Each number is 128 + 24 x the weight over its row's rms, rounded and kept within 0 to 255. Layers, rows and columns count from 0. Numbers have three digits each. The size before them is the row's rms in percent of the matrix's.

# layer 3 attention value, 320x320, rms 0.0895, rows 63, columns 160-319
095:078133141115152139154134115099129081136172147172108112120118134178157151108127127126168131132116094137118120137107109122139111130128157088145123138140121138101196144107136127140147131104136144085132148139142092113126122120113080134145113108110180133182114124112140105121118118158158120110143116107151117074095124169116140113148116093116092106127119149131106191159121131154127143143103109173131122170114133142138109139120140089112148121157097156124164118173162121156086123170057142
# layer 3 attention output (transposed), 320x320, rms 0.123, rows 63, columns 160-319
095:125119149114127096112137133163072189131180179137096116153174170151099087145172121161195146097123102096074154136106104161090121126139144143138132138135124124091148105127144150113161120147102089117141197160115125163166149095068126126150156128160112123122133145074102137095124140132124148158094124125065085142103084118149185139136097141132096143099171143124145132102154151142140150126125119145138128144105154106100167121125149124104139110132082104149108124113131132098140091100155135
# layer 3 attention query, 320x320, rms 0.0842, rows 64-83, columns 160-319
093:104107089146166120139149138133094129139170150123123135157123102101141093108113095142135126118121105111161118114169139103127113120137127135130161130115087116125182125126155138149138141180117099123138173133125158131133147138101147160144153157139178142102099137161153133123153138140120176104144161135150089130070138137133096113175114153095122124173125161138148135116111171168088101135107114129147128140180082150108134114136095180138123142062149153152113143111124152148130137167110108
088:100131127136125163115108113139073128104083150124101125104126164102111080151131127112155139164139177128165119104141158128156108087108161114085120135145117125114136160135142139155097127147114115135116096084125141173104119130115094122086098144115127143150143114171098131075085152104092114140116137174174143119124083136109132121159157092110086134155097117158159154097154149149135099116112140120125143129164164140143162135157081126121138105117132170171081106141129128125150128146134116
091:130126098128140144096148119165111142132098129081112158158133138132121158142159141101151105161143148132127159163142135132141085119123104119068095129160124115148083109116105162162182117146104094102101096098144143136120134095144058126120169160124130131139139134160105113106113135083108089147131072133122119082140104090100104149122117106129096127106121113158158118149151162160142137164102116101108135152132136082117148158158129098153160110155142126133128119148145123088174086163163121
084:166168100139084148120124106140114113121111145121136129150119096168089139125129167129121146120178146113110148147107122117124137101099141123135127107171125157163126075156128094104125157116143138141160141091129111149125136115129110160147118137108088136075123159129163151128118089131148098160141101114134138120140122139160147117110111137147159148130143148110084084163142144115185113154128140098125119104103136105078109127141140145093133148110076151112156146148124080125148121109125152
086:115150145147136118140111154077092134143146107135108109126119107103135120101139159135154110089134112119112105100082108105093091174169158142142139140120133074145175100122132170117090101144088151129118174147087133158135133142124136118099102118138123130128097113108121124145122126191125167123132174129169102146096123141119152156129153090145173156130105141109128141096124131143098138152130119129129153135096141171104090074082150140126107125133093152165123135141128147149109142089110136
088:094084124170160169110140175112121153121120111129113139127141145117136084113130155126113110111095120128146092073121142104112089123123129116108144180109094101126135156097153151156128076112133135121125141151132134127137109143113160128131151126132113108170105131163118114108111180176089111133162147120142113140135143117135131133175100106114097185178149134086181133094132156131146128070112113151090146135136073156196159096144097140200111119134135142139142130131128190120106084115131112
097:124170132124152111126120086129149145102120115152110117128115116123166148098177099086108113142101147139106149103060105126136086124114114125149119074137162129135129159128099103136172150131141118114158116085149135095170174097141157091149148115128131129083064120097123193173156141178096139125088129111108115126125147123146085139114200129109134110106088134163113120139152140136118137173127108092152145150161149109089118124123092149091141097145105142109092131160111112121124161133151155
088:116142144102128140129149135093126120159179117106132128144115144121142139115122172130167146100119096127123100125113152131102162126136146158147109119131116084143163106141135147107128117151137153146137139142091162144102142119078106147103112108139163136144176170170122095099117124152109147136132123141126095112117106154138150096117133116152138191138141132130114127125156124144134129137161154155109113133050146115118126051079077120115138143126130097116108183132126083137106130103156149
107:117136128099101140131171176092102112099172119115154124119131104103130154157115115165107104091116132095131123134144124148118138137104155130158123116134097081101164092094093169131107092097160106108080141131103124181071146160113119122120100119140126143130162169177169109081154134079098148111133119153115106142130145157148096101174077108151184139113124152111116159098130138122092130117180114139102163085107101133105149102133107130157130101117148133155156125138115126158147092114117097
100:128170110139145160138177111171131115127113133123098079120134092132114096131121115144073146128136089105141125125135129133169103152089115120127076107109144158118136107119145130121116129137100123107093136133159112131146143108129140140134121129124133160087077109138104157187112135130122136082119159146151096161124119138165125132133121105131078180105131150101145157133113128100122151149077105154135110123185140154142156144132147107141121169103105152139144110125106163100144128151098118
089:144143135127120108145115118147151124130122115100102134068097150140130100131120134143129145140144097093127104129117092127155183121141041078138129136125133138136120089119104160127114120112098167148134123116160079120120087100128100093129112133149106135154123088119139120140115114162099126101106089116140127103162117130143113122112112109120132137125116086127128102164063144135095154146094117178113152101096182143166133143123163104151139136108123132122120127143100141106166085162118124
092:109140140105116153145126115137150135078112130154190110127134182113118122137126103152140120128114099094118125110113099181091123142078157099158149154109144136124125139134127157127150156103131137099152117135130107133124142091131153104134112069125095110118154169155136120114151122150117149128137117092092060156163144134129165099082118144151191117139120128114169120090124131116126114129104124110150135100123113159145140163132130116134155159064140152137149148157091142149072146126123147
091:152106118124141111142137136103147128130139153135120123140125123135094139117119109144131096111137133117125096104131106099158128125115100168142155131124107122155125143163141135134119106114131144137191129199120115123148112120114113152129105165139124106127134093147112151100156068136141137131091100152152159168114143123097115138119092163115130112106113152090123126137159122170121158120141146156119111123087166082079100113124124145131138105196148148126114167125148175139130097130128132
090:119119153150082107137144109148138124134148160107118115146138191122124153091115125141155118126111100121117102129111126140130160110136097152140135175138124121155173120126146150084133120153118151162130105132143109161105141121163120105081059134123121113152154122109150151149146100115120125084154078126144089161114125129132194113112126143118138115147127123122133116122117111162082085119094104116145133115149108159099128152106161112121166172107126123141111113140123170143112178138120217
100:138120104145115120127118070113135120104168114149143154121090116140110106123108178105098132107103158126112123124088153149169081136130106137083112155077131119137132108108150113156123169135159095159165156095138093080139153175147119152065163136105154101134114154174147124097141139164134139135143093160122105127097115126123132138128150154117154156123110137120109131093163115115145147177123129125113144103133093105136162132114080127129093127158105110138113114095131118116109098097091111
098:162107131133102111163110178113115113125109112109124105208140161125153116170135163136102101135109117143092138143132150145140137151140116107134127156134145103105126117128174113120095134185128131099130153110146111128161134120116125153124166129139115122118151115113144144170133149140087174146134152096112158120119103132131141116146101145116099153098086170076171115145173146086139174131126143133138138121117138159134165170133149108110086168146136153147114117084143128120118126097148139
099:134132157069098097126080130126101125136170144129172112119121113103129151154158134108162136119106134080111061118162118142107124105156131165127141121151133060122160155161105116076086125133124178137128141114160113063128131145097169134129076132121128119111099127151150091106104136110139115117130153126133157126144132106131179154093108123077158135134128145150141157129165152138130128122117122095124112142117129123116141121085099098137147061136141125062141153101087136152119167144156135
102:131129110113132106108114158126116090139127123110114117134145093097094131113119134120111096112120106128073115127149102114122073085152098128114090149137154125077105124115135160176114128144143132099146134140116162105123148118094105151138137156145141130132113171153088130098164159124105142116140085138145130164141120151098165104146058127121112136105129088132172114128156148106114122149126108124094119139122150135158111121161139154127170144139089125153173138112151087144093126131167104
102:137120157125081119135134109098115103130118142118140144116162121165133139088139158113116103150148086109159173103129162145112101142148086131132087121123124119112117105152104117115133082137074131113148164147124128126124108103174127128140104108120134088090114105155169101076083147139142106113144141145147142123135131132158161120152113125139132118143125137150125111154133089119097128028152165104137119134132131124086084148167138138134174079104117167132148175147116139148149142154112114
100:105135163127152111086143115104087123134111133151150098128157134119102152169130120090147103125144131175144150099120113135080151132138099146094124089133106133125136117095086163128128060127112088138101129048137126141139137117075112122120145170144118107145157167119143098135153127146115115122147125115131109158117116140119127123172110114139118167114114106130129132115071151173121150137077094079126128105167101134166120123133163132143107135147135104102147178120121132095149081074154108
# layer 3 attention key, 320x320, rms 0.0849, rows 64-82, columns 160-319
085:105143098129121129100166115138109159113102101116124099172132121173124115154132143166136107136138186124138109157134147143126163127140147111131146077097134111135117110123087124174143099131096159119135152123138154093112129146163119117136103172127147120133101135143125101154120131107120135140136100142135139151144126097119122159086135123153103145143134163152123131129143103133136116095180151157116161129093123099159135144160149120115162130155074130117074133140132129139111105090120131
085:139139141106165146120116133107132162120169140120146114106144116164125135116145184123117078145136169103136126114188162124125144150148138118108115113125103082083122118132122117147112130168146114113120121163090154138148118139156129129113104147127127105114081139085158124119127157122117118136147159110115151149142134117104131184168125154133167129135142147145130155135095146157112122107166129145120118137129085160144147175162084151142138091129100106099130156118121098118092098114131124
079:141130136138150162125108119103117150156175135165137128180109111098144137133168134154118122133103141127106164083096139142116120132120135171137102174104180135097132118101140138133113121128137125145130172122143047104132127103091117147132124111146154101112137131127116132140137143130099146104181131102135123114113136153145132099140133124094121095155102125130063112119109120090117134110141122175144100153133127167109096104075090105120070171057106115157151108107108178119132137111105083
089:138101110167117124112136136139101183137124127109144140068117120115102144125181118123121137154136079119134156161090110174122074143121098178158149136104130091176139143186110176142144104102120129157161116094133111135114120126114145094095137080103203155121113128117097113173153126134151108126148118130123144136114155138128141132132135113119152106133129108101125131126135150121111119128077134106094160108144139140074127073126114088101151153126168116132158125169153129119126148118121167
079:117163173138157135158192134135175119144117091114163095114070153129115119151122123116123098141138162156126167116126164140136116091137119102095123101099122135100155157117134098123133090115132099143139140130144204060143069143160109139085126149152120146120136109127163079110150137124113165173093125124092155101140083113100124118129127156131107149077125099161168151103090122136160115113165135130107111126126085101155173133129136134121116107153166145125101132114112128079111100095151142
079:126129169120174157120128108121108109139128130142116082088143134131139114130094140144118149135150168164140135084152141124148127125158128076107121122098111138121118123097129110167137117138144136116142143125150129147121126097132126135155063155125141143174120117163087157078105147103104137147132130119138138142098044113100108124129097111136127169147143120166146116133132106154152134137145128143108108170106143120146143145117136158154120088128100151115134154127116148139118106093165107
072:114124151150138152143085096129154165112133105127127098129144127129201110160132084160148132170107145149141201137127107136111120167105091126102138084129138127135111116126121189155165121120077121143152135151137151134160121133192101122118085141123115098122101143112168127129145134112133114122145100179130108141107139105147153160138124173143142109105122131136157119132113092134128135160110115120143153115157066153098114184134136127129094119131144121137158128101100148144166087131129119
097:125164145154127108117170160121188108126119122133112091129069158151108106114109117140142141165096133137140139095126067120108138121158137122107136132100107142123148103115089157130155141111160149122107135136106210103142135159153093142121097189153120156146082100182145135088085132125114130125074144119118139104113142095107143125152070176130121161145112116125152145113085137144152154104118136145121117123109083087114146116136138142110089096181123115134079102131104158153131094120154118
094:112113168155169129126120119153130098121135179108163110141053155139121129166121192129139118115118145156107147159179130129140177130125110120122132104127076113132141113094105112141142098134117103107152109123121137142146148146122127114126110137117151153154107107214112146106116080121139117096128122080130124160112100101077153124142134114106122143113115147145117142128131136110151126103162106131092121165107103079143159096155140140121116135192055074109140100163128124107131137099135133
105:093173103111136119141086154123104122134116158093141119135163103130122140130146171114114141155066090125140122126143097113137151117121105154136129095162113116120121069176118161140121121107155124153140131103130151128110098162158145124142100097115095094080103094114115124099151095122105085102108127162144133159132112164148136129156125121127171105154116107093094128113152141098111142069152132151135151153117151185081138118142123154116186135085140097093135131138125079134163156195124122
096:125120118146092150167152150133110091097120155128156128156117095118132135110160138126110166130147142123149108163083143146101125126138170147125129133129125112172166093143135162083125122123172116117075133099142128117100132096130143153128099098099146152100146132108146115140162142092115119121157095115097098120100168120136091111122127143099117135119084118117102131125119120136087118148139117098129100149130149103141137093113101086084170153061131150140124156132153122139090157078139151
102:137126166113097181104110114118097133155111157131145167121139109147134176130107100123074105123130131088106132081132153099133129136163103143151132136167138080148112114149100118105161126157114106117099127070147074168135115119130127099110114079126156103132149108107126104122137099097144122149178131153092140135136099127131175093074114133121159115197185147144106116152112120126080142098136104153172151152111133159134107153139119110143162138034135154098157156137146118115114133140095135
114:119114122116145146129148125151134085141120083101154128104123163135140112096114140119162136087102129156121129130146111124106119117114104113099121078125120129093153151114113130151129129099076114121141105141100220134107107178137118141095151139174130137150121122188110142121093118140103158109088134105115122115112152124115154148145127173133105170093118148124149160139118111133174138143158111130085120117116158126134113094144146142105117126219113137147113127092128143150147148094083110
091:111119098127131157119110097081163100118102111107131107110112114131138138170123122168098097100134093132138153173106134128123101124128097135137128121161138139099108098105143139108091107120153093129142120111092102135127131114160128133128103102121130141119118149134091113148115139132154092129144127081106079101144135094132118104151139127119106146118137120182115110172167142174143144153097174142093144158110153136157130139138141146117063109153146091129143106104161117108158109092141099
108:118169093101149158092122091141136106112108195130119112119095123134109130137129107140113104141154148109130106107161094145124191100133151123079129090122159120097143118096153077125063124098157154095126158141098154137182106111130145169148121155158120095162128141116171119171123134131097145143105120142098109119121051147110185115131134152143110135133101122140095121143121151111117140165157128132174133110105120165133141168077147137121135145113141132110104095107108121106134128138117114
091:105195107087158118086139087102116139099161145116119087073117101088126089087108133113125117132131152107123115175157134121124160133145149110127127113179122147102125149134093110107142132140150132127105075144138142118125153118098114176173117135118136120120110108098087116088159187158125146132141154103182089130108118112136106141140142136155138134143129131154098138126129110127137130099129117091132119142112132109177123125137133129134178129099128067122106124082111099107164104111123135
097:136127141129180155084154133134130164133150116153108167175139134126064107126081166127137116106178163162111131096104115112101152135190088103111118157071138165109139144129148064132129150113126093144144110114121146155148117062080131135148108104077117142149118162140092122121130144127129109135087138099110128147111125142094140087148147139140125119108140110138153126114104116150126151131124119130101105152131151118124127145109138114169129109143085146095100159116114199135062107126100121
099:108157131170133135123118118130109142153132104171114155150172152115104120138126125174150121164125121120159129105135179125103122114120159136129117155107104114115157148111133116116090130110098109144128129131109117110117119093110124116146117166155123114123111082117177145081142127138123117144128137087103152134098122086132132137117157139066150109132159148077168150187131114172115186161172089090113125131115079134118165115154094103129142112109159147120120121125140170162065116070110147
104:161162133168128130137106133100139131112136147139138112152138097113104159129095139124110115148129123185093127138124157116130122142142168103096128130091139150146140097098125145124132094145090086124124129132133057147082152083122100150124116146127155117120140092133121109144130106146144114134125129104111104128126178139096098144122117123085110136132132104130118150159114136090159095145154113147108135162146158198128103110124147101144125175135124117166131064121130121151127129085155119